Each number is 128 + 32 x the weight over its row's rms, rounded and kept within 0 to 255. Layers, rows and columns count from 0. The size above them is the row's rms in percent of the matrix's.

# layer 3 MLP down (transposed), 1024x256, rms 0.0425, rows 100-134, columns 64-127
size [104 104 103 102 106 102  92  98  99 107  95 104 103 103 105 115  94  96 100 104  95 104 106 102  91  97 104  93  94  96 104  95  97  98 100]
[[158  88 124 141 186 118 150 112 100  95 138 117 153  76  98 140 101 119 144  88 131 156 127 143 118  73 133 113 120 154 126 162 117 127  98 183 160 145 108  72  99  98 111  99 134 155 146 127 126 158 120 158 161 156 151 100  72 173 107 158 184 121 131 114]
 [152 171 175  73 168 164 132 104 114 176 165 125  88 114 108  85 104 145  85 153 171 179 173 162 114 114 159 111 110 109 122 118  99 113 112 151 134 154 121 212 115 125 116  96  79 150 102 131 142 121 154 134 116  93 110 102 124  97 156 109 128 144  99 152]
 [120 146 176 126 106 132 103 145 158 115 104  76 119 139 148 105  63 176  73  87 126 142 104 147 171 124 102 138 114 142 151 148  96 138  86 127 149 166 150 104 102 172 136 113 166 123  92 148 168 146 128 190 129 177  78 110 161 134 148 134 154 153  93 124]
 [143 193 106 142  81 100 118 162 157 121 153 146 141 149  94 111 154 138 164 166 121 115 142 116 138  66 161  95 135 107 141 157  97  99 164 188 141 134 163 146 127 118 105 116 200  66 118 117 116 115  79 156 161 186 137 139 127 134 101 111  97 109  66 147]
 [132 158 228 164 188 145 156 120 119 156 111  85 126 164 127 179 147  65 132 143 133 109  94 111  93 146 118 139 201  94 130  75 161 120 150 130 121 104 125  80 162 134 110  65  88 148 124 177 106  82 132 147  86  54  94 108 115 111 144  83 133 103 123 124]
 [107 108 105 146 140 111 116  96 113 145  70 137  93 140  85 139 152  90 130 146  75 178 105 134 118 134 100 172 192 104 143 129 163  74 144 135 138  84  91 132  87 167 125 124 130 180  90 133 170 120 135 206  91  68 157 163 116 146 124 121 125  49 136 163]
 [133 133 114 185 132 159 142 141 110 109 129 163 149  79 170 136 126 128 140 218 164 149 115  77 163 131 113 155 179 163 139 123  89 115 123  89 106 160 161  90 132 106 133 100  97 110 114  85  55 132 134 128 157 103 173 115 178 183  83 160 120 175 111  76]
 [145 147 137 195  80 112 122 153 116 132 148 173  93 140  86 104  97 180 138 129 170 103 137 129 124 134 135  74  99 107 117 135 154 180 112 128 169 103 158 130 118 165 167 126 150  47 126  83  94 117 132  55 142 153 140  48 116 155 131 131  85 186  68 133]
 [137 110 141 141 152 140 141 100  92  89  91 105  93 101  86 152 120 200 119 100 159  72  79 101 117  77 159  85  62 153  73  90 209 140 133  87 141 126  88 123 174 127 110 140 163 106 106 160 104 131 128 154  79 113 156 140 123 154 106 150 177  91 142 161]
 [181  98 151 133 162 119 109 140 111 171 141 148 154 165 120 101 110 103  56 125  99 175 127 100 114 189 126  93 148 121 122 168 107 127  97 162  81  75  83 122 141 154 110 145 158 198  96 138 111 167 182 114 108 150 129 119 142  91 150 106 115 115 174 134]
 [160 121 129 116 129 174  85 129 132 126 149 107 104 120  96 128 133 130 124 150 122 122 139 155  82  84  94 125  93 101  61 203  48  79 109  73 150 151 103 172 123 127 126 109 140 144 131  91 186  69 131 219 142 139 103 138  96 125 126 135 140 148 165 148]
 [111 220 156  57 147 175  91 165 148 127 130 101  59  81 103 151 114 147 119 146 210 134 103 120 151 163 117  95 128  95  93  90 110  83 140 173  83 107 125 144 139 107 118 125 104  96 165 153 130 135 121 146 179 128 100 102 215 149 150 191 146 101 146 125]
 [103  62 150 115 208 115 110 120 123 131 130 135 189 147 181 119 115 137 200 126 110 124 116 108 118 130  87 182 133 122 179 151 130 137  92 146 125 113 126 114 124 139 112  87  95 150 118 112 112 150 196 144 105 134  87 127 132  95 157 187  94 168 174 112]
 [132  79 157  87 112 144 191 189 162 135 135 133 121 193 104 183 130 124 115 159 149  78 179 177 118 106 130 172 141 128 116 110 119 101 122 168 132 127 128 148 133 142  76 102  83 122  69 122 181 129 102 184  62 141 117 164 113  93 147 100 159 124 137 120]
 [ 95 120 110 116  88 113 130 163  96 152 138 115 164 160 141 119  67 138  92  71 125 167  75 169 156  98 148 127 137  79 160  86 133 126  41  95 171 151 120 149  94 119 153 113 150 115 131 115 144  83 153 122 126 115  99 175 125 123 136 183 152 123  99 122]
 [ 84 120 136 109  98 128 136 167 115  95 102 131 118 141 183 111 137 171  91 153 138  96 126 163 148 106 126 127 172  74 152  85 167 184 103 104 142 134 122 192 141 165 151 138 130  64 148 105  81 187  91  92 139 167 178 120  73  93 126 180  99 146 152 109]
 [100  67 169 128 130 173 123 190 102 175 107 156  89 196 114 106 186  65 122 131 118 114  78  97  82 163 114 152 109  83 144 142 151 161 133 189 106 108 163 124 113  80 135 142  92 149 125 129 133 133 147 101 125 173 111 131 116 136  68  95 139 109 145 115]
 [138 100 109 151 139  75 108 151 158 109 121 107 121 130  86  63  66 125 149 153 136 146 150 113 127 122  92 140  96  92 126 208 113  79  98 135 116 124 122 122  97 115 106 129 189 145 186 138 134 148 143 128 170 117 125 133 171 148 133 133 113  95 133 149]
 [162  87 118 123 136 154 157 113 124 173 113 172 168 133  93  42 124 157  75 149 165 144  97 151  89 102 189 156 156  81 149 192 143 159 175 168  97 133 157 127 121  80 106  72 142  98 135 110 109 140  98 150 113 113 118 111 127 189  91 154 124 125 165 130]
 [120 136 114 126  94 107 186 126 197  65 131 140 134  89 134 158 151 139 159 146 106 114 115 125 129  91  86 174 146 136 190 129  98 126 115 188 122 120 142 124 180 153 153 113 165 118 139 151 138  88 139 193 106 161 159 103  80 152 174 111 131 145  95 173]
 [ 95 101 130 105 104 193  74 121 173 133  62 142  94 167 136 142 119 108 131 192 136 130 166 136 105 107 142  99 200 147  47 151 148 163 149 177  87 109  91 162 161 185 108 173 142 115 141  93 110 115  64 107  88 106 138 126 109 135 126 173 145 184 128  98]
 [115 163 165 106 157 134 213  94 155 200 112 104 111 162 128 155 145 141  86 124  95 154 152  92  75 111  59 181 129 124 140  77 145  74 153 144  76 166 120 136 145 162 111  98  96 192 118 108 127  91  71  84 124 106 136 141  68 142  99 114 125 126  70 130]
 [152 138  69 112 105 103 102 134 123  73  98 155 125  82 131 179  96 168 113 181 158  93  64 138 182 123 116 137 148 149 123 142 134 168 110 129 115 155 201 116 100  56 100 127 103  93 183 108  94 159 165  77  57 128 142 107  98  85 143 196 153 152 107 143]
 [107 108 136  93 133 175  90 141 131 145 157 142 127  79 111 135 110 107 128 176  93 143 188 142 134 178 169  94  25 197 149 110  84  95 140 109 125 144 112 135 135 155 101 101 105 156 144 126 136 146  96 102 126  87 155  94  98 138 147 161 121 117 115 127]
 [153 169 123 187 189 123  84 124  96 133 143  85 106 127 100 113   6 140  97 111 104 115  81 179 136 145 152 132 109 125 151  79 116 141 150 139  97 122 125 137 122 167 137 183 113 159 103  77 118  86 134 146 129 102 125  96  95 175 140 118 118 120 131 109]
 [120 127 116 103 150 156 136 159  92  41 122  84 193  62 151 109 104  99 122 110 101 188 121 194 155 149 136 167  58 147 172  67 114 138 189 133 187 120  97 122  95 137 140  31 125 125 154 114 121  22 174 101 130 184 146 158 120 135 102 148 110 113 141 140]
 [168 197 131 145 100 119 115  45 128 143 144  86 142 155 148  96 120 159 148 126 112  94 126 188  92  90 144 158  98  75 173 110 130  74 128 141  99 100  92 119 126 130 125 114 138  86 129 144  90  75  91 175 118 128  75  83 131  69 139 136  76 176  57 128]
 [115  66 129 224 196 109 159 147 147 125 128 121  94 176 108 190 161 154 113 135 125  97 156 112  74  92 128 101 132  95  81 183 161 137 110 111 156 161 103 129 189 127 162 163 107  86 104 108 162 137 167 126 113 169 154 112  76 169 143 174 117  44 102 143]
 [ 43 124 118 117 208 155 166 124 105 126 138 113 139 159 186 102 156 120 116 111  99 162 159 135  95  95 134  53 180 131 106 166 142 109 123 134 172 122 141 206 123 114 109 120 113 116 125 186  94 192 114 113 191 141 111 128 120 109 137 127 132 152 168 161]
 [169  96 135 123 135 177  84 167 110  90 129 126 145 167 165  81 122  89  71  93 153 119 185 139 161 116 157  77 146 132 115 169 160 111 123  93 158 120 175 152 141 112 105 112 112 150 123 113 152 125  99 141 112 138 106 169  94  70 173 135  85 138 150 114]
 [193 167 140 120 136 133 156 134 188 115 166  66 153 144  84 166 146 142 130 175  81 124 133  57  68 173 127  93 159 162 160 135 103 108 170 198 108 177 145  85 151 112 128 145  53 114 111 158 160 124 103 133  87  54  76 101 108 122 164 172 128  82 181 113]
 [ 74 124  58 127 114  99  78  42  69  52 177 135 157 163 132 164 156  67 102 185  81 128 127 172 133 158  58 105 113 163 166 132 171 145  81 148 110 116 101 141  98 121  95  90 135 111 132 147 140 138 135 146 154  93  91 142 131  95 122 156 140 116 128 165]
 [ 96 140 142 126 117  89  66 143 120 172 156 166  92 126 158 139 169 143 139 162 120 152 175  93 115 110 125 131 153 130 190 181 119  79 103 163 145 126  77 178  92 122 125 149 132 105 133  56 122  39 161  95 154  99 187 119 153 171 148 121 118 130 148 144]
 [115  80 139  98 159 116 180 138  90  98 144 111 153 122 127 129 123 202 153 149 162 156 139 161  93 101 121 156 149 126 152  99  70 112 115 105  80  96 153 142  67 224 120 118 140 158 132 183 152 118 120 146  95 144 110 158  92 122 137  89  75 134 116 155]
 [ 96 158 111  79 137 138 131 190 182 121 176  76 129 135 111 119 191 120 180 142 165  98 123 150  83 124 137 144 109 152  93 198 155 157 108 116 122 139 167 103 113 144 156 117 126 124 101 113 172 110 144 130 148  82 128 139 186 135 169 143 113 109 147 176]]
# layer 3 MLP gate, 1024x256, rms 0.0426, rows 101-135, columns 64-127
size [ 93 105 102  98  84  95 100 104  94 102  99  97 110  98  95  95 101 110 101  97  93 109 103  86  97 107  93  99  99 105  92 118 107 119  95]
[[127 190  94 121 116 147 138 104 134  90 155 145 132 113 125 155 135 143  74 187 130  73  83 104 122  85 158 110 158 135 229 176  96 144 221  84 187  72 185 164 175 146 127 166 126 100 179 133  93  99 147  93 124 109 193  95 103 113 105 119 158 124  81 173]
 [112 107 155 157 159 126 118 168  80 120 157 129 114 130  82 105 152  59 156 138  89 141 160  89 106 122 175 122 141 112  70 117  85 134 114 117 103  77  90 114  82  53 138 164 108 173 127  92 101  69 135  67 116 141  96 102 110 108 134 126  84 149  91 116]
 [ 90 137 106 161 120 187 127 159 138 143 191 129 145 158 101 100 148 145  80 131 149 117 149 119 118  92 138 100 147 133 149 158 177  75 114 157  98 194 148 108 134 128  90  87 175  89 133 109 154 184 102  91 187 166 197  87 124 126 140 120 128 119 139 182]
 [138 137 103  42 126 129 148 104 161 190 155  84  65 156 154 114 155  77  85 173 170 125 116 130  54 157 107 133 187 137 136 167  82 126 140 146  89 121 160 147  56 113 122  71 124 124  92 130 165 159 138 124 173 118 181  84 141 108 156  85 160  97 104 139]
 [124 164 109 160 113 133 147 117  91 166  91 118  58 147  71 117 145  89 120 124  78 150 119 132 141 100 144 151 164  83 123 127 140  38 140 154 132  85 136 179  78 127 127 104 128 162  93 102 186 152 121 186 108  80 113 165 138 148 121  86 160  58 121 145]
 [ 92 185 103 194 141 104 170  96  82 119 137 131 150 172 157  88 125  95 129 138 142  99 141 132 100 145  48 118 136 162 123 113 107 164  72  81 133 109 138 133  83 123 161 117 129 114 118  68  20 128 166  58 135 163 170 122 163 109 104 157 167 208 135  81]
 [134 181 164  84 173 136 138 136 112  44  93 109  96 129 119  66 115  99 163 122  70 124 152 139 139 153 112 119 169 156 154  87 145 116 162 143 101 167 144 156  91 125  98 185  77 169 142 178 140 152 124 209 145 121 113 170 109 137 141 120 185 106 178 150]
 [143 138  94  87 128 103 164 122 159 150 179 148 140 170 198 108 105  65 172 186 106 139 148 147 119 177 105 136 199 105 159 152  70 100 108 145 140 102 161  81 149 125 173 104 122 173 116 127 162 146  82 156 185 134 135 159 150 139 116  77 115 166 112 107]
 [210 149  97 118 118 127 156 177 191 118 113 154 114 124 116 159 157 161 122 176 119 144 103 121 155 171 132 162 137 157 127 148 164 131 219  98  99  66 121 157 151  95  98 170 152 120 110 142 136  51 114 134 137 164  97 117 133 148 184 127 142 138 112 129]
 [ 96 156 119 147 129 131 158 138  96 128 107  70 131 121 108 138 100 128 125 106 136 102 166 155 148 128 124 191 132 124 146  71 126 101  87 156 172 113 176 156 131 175 113 121 107  68  88 144 210 195  97 124 126 130  85 116 133 123  84  89 115 150 106 178]
 [139 164 148 104 197 128  99 120 178 180 160 140 107 150 116 122 177 152  98 123 119  97 148  92 148 132 126  94 164 136 110 150 151  81 117 165  89 119 127 109 165 118 159 166 112 117  68 160 120 179 136 136 164 169  67 142 170 145 133 154 186 179 107 147]
 [142 164 153 171 156  80 124  97 128 158 152 194 156  85  95 144 105 133 173  74  92 118 115 108  54 194 135 174 161 122 160 169 138 113 145 130  99  94  56  97 108 167 175 106 145 144 141 188 118 168 172 123 150 114 101 169 177 160 163 182 155 143 140 145]
 [151 201  86 150 124 122 130  51 119 104 102 118 179  77 231 153  89 114 167 152  76 154 114 104 129 171 102 101 160 147  88  96 137 153 134 110 122 151 101 135 126 153 164 119 182 136 149 148 115 143 107 109 159 143 108  90 145 120 108 121 132 130 147  82]
 [ 98 125 126  60 143 141 194 117 125 135 100 171 104 167  97  76 119 130 133 107 101 153 116  97 121 154 122 115 105 136 126 160 112 113 145 158  94  44 118  85 135  91 175 151 126  68 179 148 111  97  86 149  90 162 103 208  88 160 101 110  43 178 149 112]
 [104 112  43 135 161 136  89 105 130 169 155 132 147 135 163 147 134 119  87 225 120 115 129  55  97 102 108 160 103 149 138 163 134 139 190 160 142 163 132 149 140 160 120 158 138 140 134 153 133 124 144 134 105  83 144 125 206 137 113 154 143 124  97 119]
 [101 151 123 115 171 138 159  23 128  63 157 110 167  75  99 149 119 140  78 157 146 125 152 129 107 118 171 109 170 195 139 168 102 121 142  65 105 132  87 128  94 188 131 121 114 101 134 126 148 162 152  85 114 118  96 116 106 168 165 162  97 182  92 203]
 [120  88 180 120 158  84  52 134 159 160 122 107 100 144  94  70 127  87  78 111 100 178 138 102  86 142 125 150 140 137 117 190 160 120  61 166  44 144 123 172 115 138  75  87 147 162 200 158  83 149 155  98 148 112  98  81 152 116 128 117 141  99 105 136]
 [139 162 125  77 147  64  95 140 118 114 139 114  66 118 109 196 135 137 140 137  62 107 159  89 138 164 128 113 113 186 143 105 112 104 126 146 121  95 115 113 172 143 204 187  95 149 128 126 159 166 181 135 150 132 137 123 151 108 149 108 183 165  85 102]
 [140 138 155 174 193  95 181 135 158 149 123 140  71 118  83 110  80  80  73 144  71 167 161  84 122 168 132 107  89 177 108 144 146  96 176 122 117 123 162 127 161 147 168  77 107 125 109 113 149 140 127 181 192 136  72 164 128 158 104 134 111 138 162  62]
 [109 142  76 138 137  69 120 125  97  98 152  51 112 117  96  89 124  92 122 130 107 178 106  95 145 145  98 101  95 123  90  68 120 105 130  98 124  82 140  48 109 134  84 139 135 193  91  94  73  70 152 130  98 182  71 142 111 106 130 118 199 132 105 115]
 [144 146 142 121 128 105 173 113 111 140 124  95 133 161 105 175 115 196 126 118  77 206 139 135 156 115 165 128  76 125 190 126 199  88 150 135 100 136 163 151 139 151  94 194 128 113 146 176 117  92 147 113 122 133  98 173 103 134 185 129  98 141 135 153]
 [120 171 167 135  86 202 148 174 109 155 147  71 162 151 104 181  85 155 108  88 145 139 137  98 156 101 145  93 112 148 159 131 101 128  59 134 110  93  68 130 159 178 112  92  78 134 183 110 101 139 105 107 111 169  97 141 136 121  24 165  68  78 128 131]
 [ 84 122 147  79 162 196  92 131 113 134 145 131 123  95 115 146  86  79 166 140 111 103 131 143 166 171 148 103  87 190 127  76  89 150 124 130 171 137 107 157 133 142  73 100 120 149 162 175 160 143  65 123  74 127 165  52 124  84 173 140 165 162 106 141]
 [167 133 111 155  94 119  92 140 158 174 159 131 156 135  74  78 154 122 145 147 163 165 142  99 126 140 162  85 106  91 120  98 121 141 125 140 179 164  91 158 132 113 181 132  52  67  91 125 166 121 125 173 135 172 176 157 123 158  80 119  83  90 159  86]
 [157 104 181 107  61 133 107 103 153 114 125 195  73 182 136 107  83 161 126 119  95 141 166 116 120 136  90  72 107 140  93 164 121 168  92 141  89 194 150 179 108  90 127 144 144 136 148 152 106 181 130 138 144  67 174 116 136 164 152  85 151 103 118 134]
 [148 173 106 133 114 129 124 133 115 181 169  75 106 120 105 124 126  62 108 130 113  90 169 145  73 157 134 182  76 159  86 111 116 136  84 119 122 118 137 134  82 102  97  95 124  97  85 129 114  99 155 149  99 124 170  76 170  96  62  94  90  93 111 142]
 [ 79  87 143 181 200 128  96 124 100  99 103 141 118 162 101 159 200 154  75 146 112  76 145  84 137  82 152 106 139  93  96 196 139 152  92 123 154 121 124 117 223 116 159 167  66  71  94 144 132 158 181 122  85 182 108 115  83 153 152 130  97  80  91 114]
 [107  99 120 146 212 133 181 166 107 188 138 142  82 165 173 127 119 120  76  95 100 163 162 170 100 105 133 114  95 130  73 163 145 116  80 115 110 152 147 195 112 116 122 108 142 115  96 153 109 135 166 151 173 120 114 124 129 111 103 140 137 129 156 156]
 [117 159 110 119 192 136 115 217 154 111 156 116 154 131 174 139  64 161 118 185 132 121 116 168 155 170 121 146 184 104 134 122 171 122 155 127  88  74 155 177 153 142  67 202  93  95 118 160 115 141 141  99 134 174  61 162 129  99 166 132 111 146 160 108]
 [ 84  70 135 138 154 112 106 124  65 151 121 177 103 163 151 105 122  66 114 143 158 161 131 206 141  77 120 181  77 117  62 122 118 160  78 118 139 105  82 160  63 109 115 114 171 127 118  82  99 114 130  99 163 211 137 128 143 135 135 116 116 174  79 200]
 [ 25 121 116  94 147 109 157  86 122  94 184 126 173 113 127 190 116 123  70 115 126 127 175 120 101 153 119 127 126 192 119 120 177 147  82 147 106 120 100 102 170 120 101  90 154 103 119 168 151 130 143 124 121 132 146 112 144  82 127 188 124 125 125 192]
 [102  98 164 118 150  87  62 149 130 157 154 122 106 152 126 125 149 167 130 128 113 134 128 124 140 113 141 149 105  94 173 185 115 113 138 182 171 123  91 206 122 127 112 149 109 106 129  85 102  66 167 103 214 109 178 119 132 116 151 150  80 138 112 137]
 [235 114  93 138 101 156  86 142 178 108 164  92 136 144  99 110 129 112 199 136 135 115  76 153 150 122 125 114  87 137  85  91 125  63  85 115 113  95  96 161 141  93 131 135  94 131  72 108 138 132 101 152 191 198  98 125 173 209 146 105 182 117  79  94]
 [ 95 121 126  91 143 165 116 198 150 146 158  69 102 155 135 108 168 122 168 132 162 103 126 181 106  43 116 153 108 153 116 191 116 173 112 104  96 128 154 104 110 131 127 138 102 116 100 115 148  97 144 132 184 111 137 155 182 111 178 152 114 126 124 157]
 [180  93 181 149 101 123 135  96 112 158 128  73 169 141 150  47 100 174 181 141 152 144 158 112  84 149  95 140 115  98  89 135 123 143 141 120 172 116 107 151 153 142  78 149 173 111 191 124  97 134 115 140 118 174 140 135 143 195  80 132 109  91  64  58]]
# layer 3 MLP up, 1024x256, rms 0.0425, rows 101-135, columns 64-127
size [103 101  96 106  99  94 103  95 109  91 100 105 108 103 122  97 102  93 105  97 101 104  96  86  98 108  87  96 100  96  90  85 103  83  93]
[[162 145 135  81 160 175 113 145  60 173 158  67 100 109 116  80 115  99  80 175 152 153 179 167 117  77 160 138 113  71 119 176 154 121 131 135 101 124 133 196  81 122 129 123  84 161 118  97 149 121 132 128 131 115 158 125 115 136 141 113 139 138  77 155]
 [ 93  88  97 129 127  96 116 111 154 123 123 132 120 106 126 108 118 169  87 118 140  75  90 113 164 116  94 142 100 154 150 111 110 134 101 115 178 185 122 130 226 210 118 152 184  92 191 127 140 183 152 164 110 123 109 132 190 109 175 103 116 127 133 179]
 [163 127 124 135 118 113  83 138 162 116 146 103 126 142 142  82 192 128 148 127  96 143 141 114 199 105 149 134  65 159  92 108  76 173 107 190 144 108 106 163 122 137 103 138 148 114  34  99  53  67  90 206 188 146  95 150 193 145 107 140 120  88  76 146]
 [188 154 150  90 144 123 109 114 153 179 168  80  78 148 138 153 142  64  99 148 155  93 113 172  92 158  92 142 195 111 128 132 119 119 145 130  82 107 162  92  97 115 108  67  93 118  75 148 162 138 133 129 150  36 125 126 107 100 136  95 139  98  93 131]
 [ 93  90 145 111 143 107 132 107 115 164 130 120 134 174 101 136 118  67 111 193  76 160  90 165  85 137 133 191 175 111 111  83 171  98 101 143 123 151  70 113 125 173 103  89 101 189  59 150 139 105 129 191 110  77 151 153 146 148 144 158  92  90 157 126]
 [115 177 147 115 146 161 140 131 138 123 107 162 104 204  79 139 138  87 154 181 143 174 114 169 178 182 135 115 123 123 123 148 138  99 133 146 197 133  74 147 120 107 149 145 120 151 147 186 129 156 128 126 167 123  92 133  91 160  74 112 145  95  90 122]
 [ 88 117 110  68 124 123 174 118 121 168  80  93 116 109 155 110 134  94 112 115 101 164 118 170 144 118 131 171 186 129 153 143 104  97 125  88  75 169 132 142 152  83 116 154 113 158 153 176 153 112 150 155 132  94 118 209 134 148 159  91 158  70 157  95]
 [102 115 123  82 134 139 120 120  79 147 167 155  85 122 149 132 123  70 129 125 107 129 149 173 141 157 117 131 119 107 160 130 112 160 107 159 147 116 142  81 172 157 131 143 131 127 149 142 148 130 146 158 117 105 126 155  71 135 191  89 130 178 109  86]
 [209 148 151 133 160  90 146 172 157 128 103 126 104 157 150  98 169 108  86 104 130 182 118  87 162 178 134 131 155 106 138 212 144 113 154 109 143  58 129 131 127 122 118 180 166 185 133 131  82  94 160 128 108 148 112 157 162 120 138 136 146  94 150 121]
 [ 45  97 132 133 118  95 179 124 119 176  80  69 171 105 118 103 119 131 135 108 107  93 141 150 129 110 156 140 134 161 121 119 125  74  88 110 140 161 132 113 108 159 135  65 121  86 151 117 199 146 111 130 119 112  76  78 123 108 144  94  70 162 126 226]
 [182 167 126 120 182 160 116  88 187 168 165 148 120 111 123 118 184 171 118  98 139 134 120 102 140 165 166  97 144 144 107 153 135  96 135 105  87 110 144 149 137 106 137 164 101 104 106 168 107 161 144 163 174 110 125 132 148 121 151 127 195 149 154 181]
 [116 116 106 140 190 147 115 118 138 124 127 122 166 188 196 121 102 112 130 166 108  96 172 180 161 105  96  70 116 124  90 125 101 134 176 153 132 108 141 198 115 120 100 114 116 143 107  76 118 149 158 109  97 116 135 102 139 106  68 175 110 123 122 151]
 [133 116 106 133 135 125 125 139 163 136 139 129 145 130 144 167  97 194 158 121  97 106 117 159 113 167 134  61  95  95  71 155 157  90 119 119 136 167  19 103 114 108  89 127 176 129 107  67 128  92 104  85 166 127 169  93 118 130  74 143 118 119 164  76]
 [103  89 122 165  82 152  98 172 116 151 135  57 150 148 138 131  91 120 125 133  86 183 107 157 180 179 124 127 159  90 126  32 144 116  94 131 115 227 152 139 109 139 154 173 102 151  90 142 146 108 171 120  88  66 139  73 125 141 118 211 166 106 112 170]
 [ 97 118 153  95 122 106 183 198 118  93  56 144  83 150 181 122 165 153 113 133 134 117 143 151 170 110 158 140 135  95 150  92 123 181 100 138 111 146 136 164 116 150 132 136 133  81 131 102 106 172  75 110 144 150 169  80  53 104  93 185 100 145 188 115]
 [120 164  89 105 131 127 174  57 147  16 158  92 158  61  76 169  98 147  65 126 156 136 137 133 137 115 157 116 137 189 141 158  94  87 128  62  92  96 136 131  86 187 139 120 147 120 131 158 148 175 149  83 115 107 122 126  98 161 156 149  96 177 103 201]
 [139 190 147 103 110 165 112 103  88  83 145 156 126  60 149 110 174 107 108  87 106 104 127 152 146 189 115  92 115 125 131  91 146 166 132 122 217 105 113 108  96 131 158 148  96 104  58 129 166 120 117 117  74 111 121 187 182 152  97 108 133 134 135 137]
 [115 170 168  41 115 114  74 150  86  89 123 107  90 161 153 141 138 171 100 196 109  57 146  70 154 142 154 132 160  97 150  61  95 113  90 159  96 141 112 102  90 139 106 115 123 123 112 119  94 157 129 125 101 149  45 133 142  83 150 123 157 134 101 151]
 [127 128 101  66  70  94 124 164 154  38 126 142 134 128  89 141 166 148 160 149 162 144 121  82 102 123 131 205  99 112 195 133 127 147 108 145 129  88  92  96  82 116 133 159 100 158 149 177 120 125 139 145  88 195 145 182 145 182 132  87  56 143 151 194]
 [140 167  78 130 159  91 131 139  81 118 103  82 152 125 131 129  90 126 113 130 106 155  66 111 210 171 143 102  75 135 130 105 134 128 116 141 117 200 181 158  87 116  98 114 144 103 158 121 146 100 134 156  93  97  97 180  94 106 127  76 171  82 198 118]
 [149 147 156 134 143 121 133 121 185 128 114 127 138 166 116 155 118 196 108 109 120 182 184 117 139 108 120 124  52  95 143 139 188  92 138 158 140 153 107 152 158 147 107 117 113 152  87 159 150 121  99  77 120 138 102 147  96 131 154 131  82 118 112 142]
 [168 176 159 143 105 168 142 113 141 126 129 178 104 139 151 151 154 155 136 166 169 119 121 180 139  89 131  62 116 143 126 145  35 113  99  91 100 106 135 131  91  89 170  84 180 111 172  77 137 160 121  96  72 106 147 141  89 122  82 129 147 132  82 123]
 [183 125 104 121 109 147 166 184 136 156 130  95 150 121 130 158 101 193  75 123  87 132 138 122 149  74 106 133  94 102 101 110 134 131 135 120  84 118  92  56 172 136 131 173 146 104 148 119 188  98 170 157 194  91 107 196 103 150 145 138 134 150 178 129]
 [124 190 101 164 163 151 141 135 163 146 138 112 141 109 118 105  44 106 106 127  61  80 123 170 152 130 184 170  79 146 124  49 101 181  76 114  91 126 131 127 143 199 150 145 116 129 115  93 124 101 129 141 109 124 102  86 118 199 132 100 111 124  83 117]
 [111 143 163 118  55 169 111 104 118 151 106 186  40 194 120 145 145 141 131 122 172 129 136  84 142 118  89  79 127 120  88 166 119 203 112 130 124 156 132 139 128 155 116 236 103 122 154 151 111 181  99 166 133 106 181 122  96 170 192  41 129 103 110 107]
 [137  95 128 136 152 112  77  97 171 113 132 152 126  87 165 107 110 163 159 127 100 135  92 179 131  72  78 146 129 136 116 106 106 116 105 108 148 160 164 150  98 119 129 109 195 134 180 153 165 152  67 146 162  99 150 146  80 165 132 130 101 163 157 162]
 [153 118 134 180 145 121 150 160 186 147 140 124 118 216 132 157  83 123  87 116  89 114 156 134  92 133 112 142 125 120  75 129 157 137 147 146 114 137  80 176 172 102 105 166 129 117 124 136 129 160  98 120 146 112 124 157 126 131 159 164  94  77 129 137]
 [205  85 155 106  84  95  98 101 147 117 125 148 154 103 115 121 101 128 190 133 129 130 133 101 109 137  81 110 153 113 152 163 133 132 128 125 116  99 114 117 160 104 147 114 120 154 212 107 178  69 130 115 125  90 170 131 149 159 167 104  80  49 125 100]
 [ 89 142 184 133  97 112 105  63  86 126  79 136 138 152 105  95 129  98 109 139 111  82 161  99 135 121 153  88 105 168 117 122 129 156  95 105 126 138  59 111 117  91 133  53 152 145 184 182 142  88 154 152 104  79 146  45 165 188 129 121 182  85 113 134]
 [118  64  77 163 174  73 129 115 103 149 151 164 135 146 122 169 185  82 104 113 140 150 135 173  94  77 100 178 104 122  54 121 132 121  21 138 145  86 115 133  86 110 107 107 139 125 115  97 102 124 127 104 165 184 103 164  92  81 122 152  91 143 100 200]
 [159  90  95 153  74 130 103  86 149 149 136  84 147 152 178 119 126 146 151 172  96  94 113 134 103 125  81 157 132 180 179  64 118 132 183 122 132 133 143 119  82 109 123 156 175 124 153 168 116 129 102 151 169  79 103 105 106 115  69 139 119 119 172 106]
 [199 172 128 170  77 159 157  82 137 101 104 152 154  76 191 153 121 115 110 162 112 110 153 129 136 142 117  86 163 165  90  81 106 158 169  85 125 164 145  84 170  95 136 104 162 133 171 169 142 119 112 119  56 165 149 130  89 148 105 119 201  94 156  67]
 [ 85 202 137 102 133 157 186 135 139  94  27  89 101 169  78 161 129 119  58 106 145 124 121 156  77 220 143 173 157 175 126 105 150 130 165 131 135  86 141  75 120 155 108 108 132 181 166 127 113 154 166  95 126 165 115 139 152 102 149 138 147 143 129 121]
 [124 165 139 139 140  50 131 150 172 171 143 141 170  75 158  88 106  69 141 191  85 140 117 126 105 183 145 149 146 131  72 127 110 149  93 137 139 111 177 141  97  75 137 137 130  94 106 134 152 124  94 105 149 117 120  97  99 130  80 102 140 125 179  56]
 [113 161 119 138 114 124 104  98 169 164 189  88 187 142 166  65 171 123 163 127 165 118 167  96  69 131 155 136  89 123 118 173 118 153 136 165 157 105  71 101 142  93  98 146 152  94 177 111 106 102 109 136 112 153 140 173  84  94 109 100  73  60  79  99]]